Weights of a small transformer language model: tied embeddings.
Each number is 128 + 24 x the weight over its row's rms, rounded and kept within 0 to 255. Layers, rows and columns count from 0. Numbers have three digits each. The size before them is the row's rms in percent of the matrix's.

# q: layer 9 attention query, 320x320, rms 0.0602, rows 0-36, columns 256-287
# k: layer 9 attention key, 320x320, rms 0.0592, rows 0-35, columns 256-287
q0 092:130158135112114146112147134109141057122093124145110160151109132113136128159136110124095124176074
k0 096:096121114135116172123142146123159093138110063156110112122129137093170107173152123105118126115127
q1 095:131142113093154136079122122116091096128111126137121135137134114144149139152145138160129099157136
k1 090:102138114139130169084106099114179102100154104114095142119134163100117118146176131112127117127108
q2 088:113143127127156143122171122125117106167118114154097180135084115133172165117110094125115126150115
k2 081:103121088129105143149147150093124170094110125090118110142129198114107083149131142131124147072125
q3 095:168132109053105134095108129112103100111100116112125139130115139176094091135144125114087095137177
k3 079:102159111157136150092167179106135100149129098108141174141159096144157096102169168119128109156113
q4 090:114058179134110116126099118122152120117163168137145132131114138078135119115148104120153159130132
k4 088:142089139136129141156174116105126130159121138113159127117118103122150126149066154124112111157110
q5 087:135136116129145103107128181155112087115114100148118104153110141133132107156129146110126134112152
k5 084:130127118124108087121144154092095099090127127126143143133120144116144106153158121155110130077109
q6 103:121101164165122162115116146141122148121159124117155076147139106090142134156136159101130136114139
k6 095:150103122157115109149117076148109138122114124148161145146108131072116149091101077138136134179115
q7 099:162130108179145128136130170146112156102140132165073129145132119076130170132139126128135126166130
k7 087:119117157107084090096106102157133133151144131163146133104152102137137184137108128112106120098121
q8 085:113154127144114103148105091124176083129130120125104135120154123146157144120133146141141159101128
k8 096:132136124144110110094128151105119164116107139118109137124132103141141097179142144142115113153141
q9 099:106117160087113145106118154124135139113116103148156138103163090142111080158109149108128125097159
k9 088:126165136157163147124106136114106161128119140105112118145088159106130137133115149126161124155146
q10 102:124175143102127111120103100134141088118075137130123096147168135193144099167128130122124146114130
k10 095:109149091121073126156143160075115072104122115099126077133136126131139110179173135133137123123123
q11 107:130130125112127141159111166151119155092113126136117149133148092162144130155114107130098149143136
k11 103:131097121143125141123120129152138127138118127158096162146151127134107143143137155145150159142126
q12 094:114131123112121106149153085144129104135125182134172128169097114130096101111104122135138171131133
k12 107:119098142103098122109122140128094100129107119139163130149124118133154120094107109147114142137114
q13 102:155137126125129120140161100084113065159060143088154121127146153116151090097115114126136146127106
k13 116:089153135123125123114137129121109079128129108107152122124098153133142122116163128131111114137104
q14 096:146107148123073139075128087093111127100140138132151172117128122134130115140129128123109087124149
k14 110:122121120140087126103087125106149116101132125132148130114175154127125145140130140126130141123145
q15 107:108069147096152148098088100158083162140100125124161093127110130126149136127159106143120122090133
k15 116:121114156081166186076133132133121125094088125111110109140096129122134129115140054131122099147181
q16 104:141085139127133151122086105168136119106180119131115163097141114140119200125154157163144143146146
k16 121:122115120131135160146110120152130149126153136097098119155129130113127132120117153116145123128165
q17 108:124114110110132123137103097137137095102109152107105144150160101117138151119113110144167141111150
k17 112:143143121133141135135128115135138113106134129121133128159149121120159103115112186141185124070121
q18 100:140121096159142136132106175096097166118168121147099133157134128097139146149125142114130083160100
k18 106:089163148107155102127131130095088171157158168111118177134099161167148122153128159133127130154158
q19 105:123150106129120136102142148140152115119123138144118093144199091138126139119123148138130122122150
k19 114:151124152088139121111101158139121118150105156125098108126207088131148126127121139144126159112136
q20 099:102122117125169138164128140115144137143100108096104120129150143122130145111160136149141119145102
k20 102:093122154141131124152134130117126118186134120068119117122136138101105138136143160134169120135117
q21 110:122095153127138129122152133117107106154150136126103107118094131081128103139123126119129134138149
k21 106:120088152127142159165143113138123115120087153120125095153113113128117096108113148113141161107122
q22 102:138153099137173128132110142151152159178127127180066186167103105117162140112119179146133147146113
k22 102:127141071129155125131135144141142159138185109157091164169091100127147160131164180114125095119099
q23 097:099185128092130141145130110073142136176117159161090114134132166101135160145149140115150126103114
k23 100:092148112116133128143140163103127129099121124123098125159137125130191128133190136112163163131099
q24 095:123099145139116121080119134140112100096179140154125119140144116130110132146137110145128120122148
k24 105:131137135117181143109115116104135148139129157147107140158125124140168114155115107147109150155182
q25 103:115159081141159143168106090150093151111132146159129123145118138122169167119154126133114076169110
k25 109:120144134099155182126129123141092161097149086168099112140131081131161161123169109139093102118122
q26 098:096105121146135148175175149134082127146138166129150119126125124113133173117129152099117115098122
k26 103:133124156135129152106104113136076129154135154123119173110127152113123132152107122151082139157168
q27 103:129138102114162108154143099124133126116109102117067097168166110126144161119130156141116118149126
k27 106:124135116140156147144122113114122193135116116102128076123146110150143127136137148110133094117155
q28 102:115106152138114117130142146172124111121142156118125110119099104087128121107105137135153131131147
k28 100:166075167148148080123143095134134139135116114127133124105107139131113121141081117135095157166146
q29 100:111115127111129146142135146148096123124172161106124194119109060119135102143135106083137108086121
k29 097:131065142129140121159179110123150146119143145140126155142111163103104084113090165112086178113095
q30 104:095138154138123154141136169164134122081127144133161149111087150128089114108096160144141148130123
k30 115:121102145139104125176153154158157085133100120110151146116136167138094125103072154126111166122115
q31 105:178153076151114128112120089110134120139063140113111059143085133106123097106129123138093102142131
k31 110:155141106151088102126119091117117087117132109109139074101131105101100127106119140115154131149090
q32 096:112161141160153109162148141152146122120139108171124105096117115120111147069113108136103165112114
k32 084:134122106116125105139140147106097111108073144140148154100179153114125107158141119134132152109087
q33 084:112134148134122136148137149131127088117173130161125156132090126133165148152136159144102160140090
k33 092:121150092129127120147118106098096156076112108099117094128136146100138138166144083130169093100134
q34 091:135079129166100119113140116118131126101142129154145112102155126057121152095151130132144173099107
k34 087:163118131165119091132134097193089122155140137123151130126119143125113137077090086138163109159117
q35 097:138164097130146160104129142155126129123132077120076125163110147167131125169141111120105121127130
k35 101:099164117085134137142145135095157130123110102114080115119128123162151108119140147142107133099111
q36 091:119120137142107100126106114123135100152158131119171142090134145109101121125098090127133141105129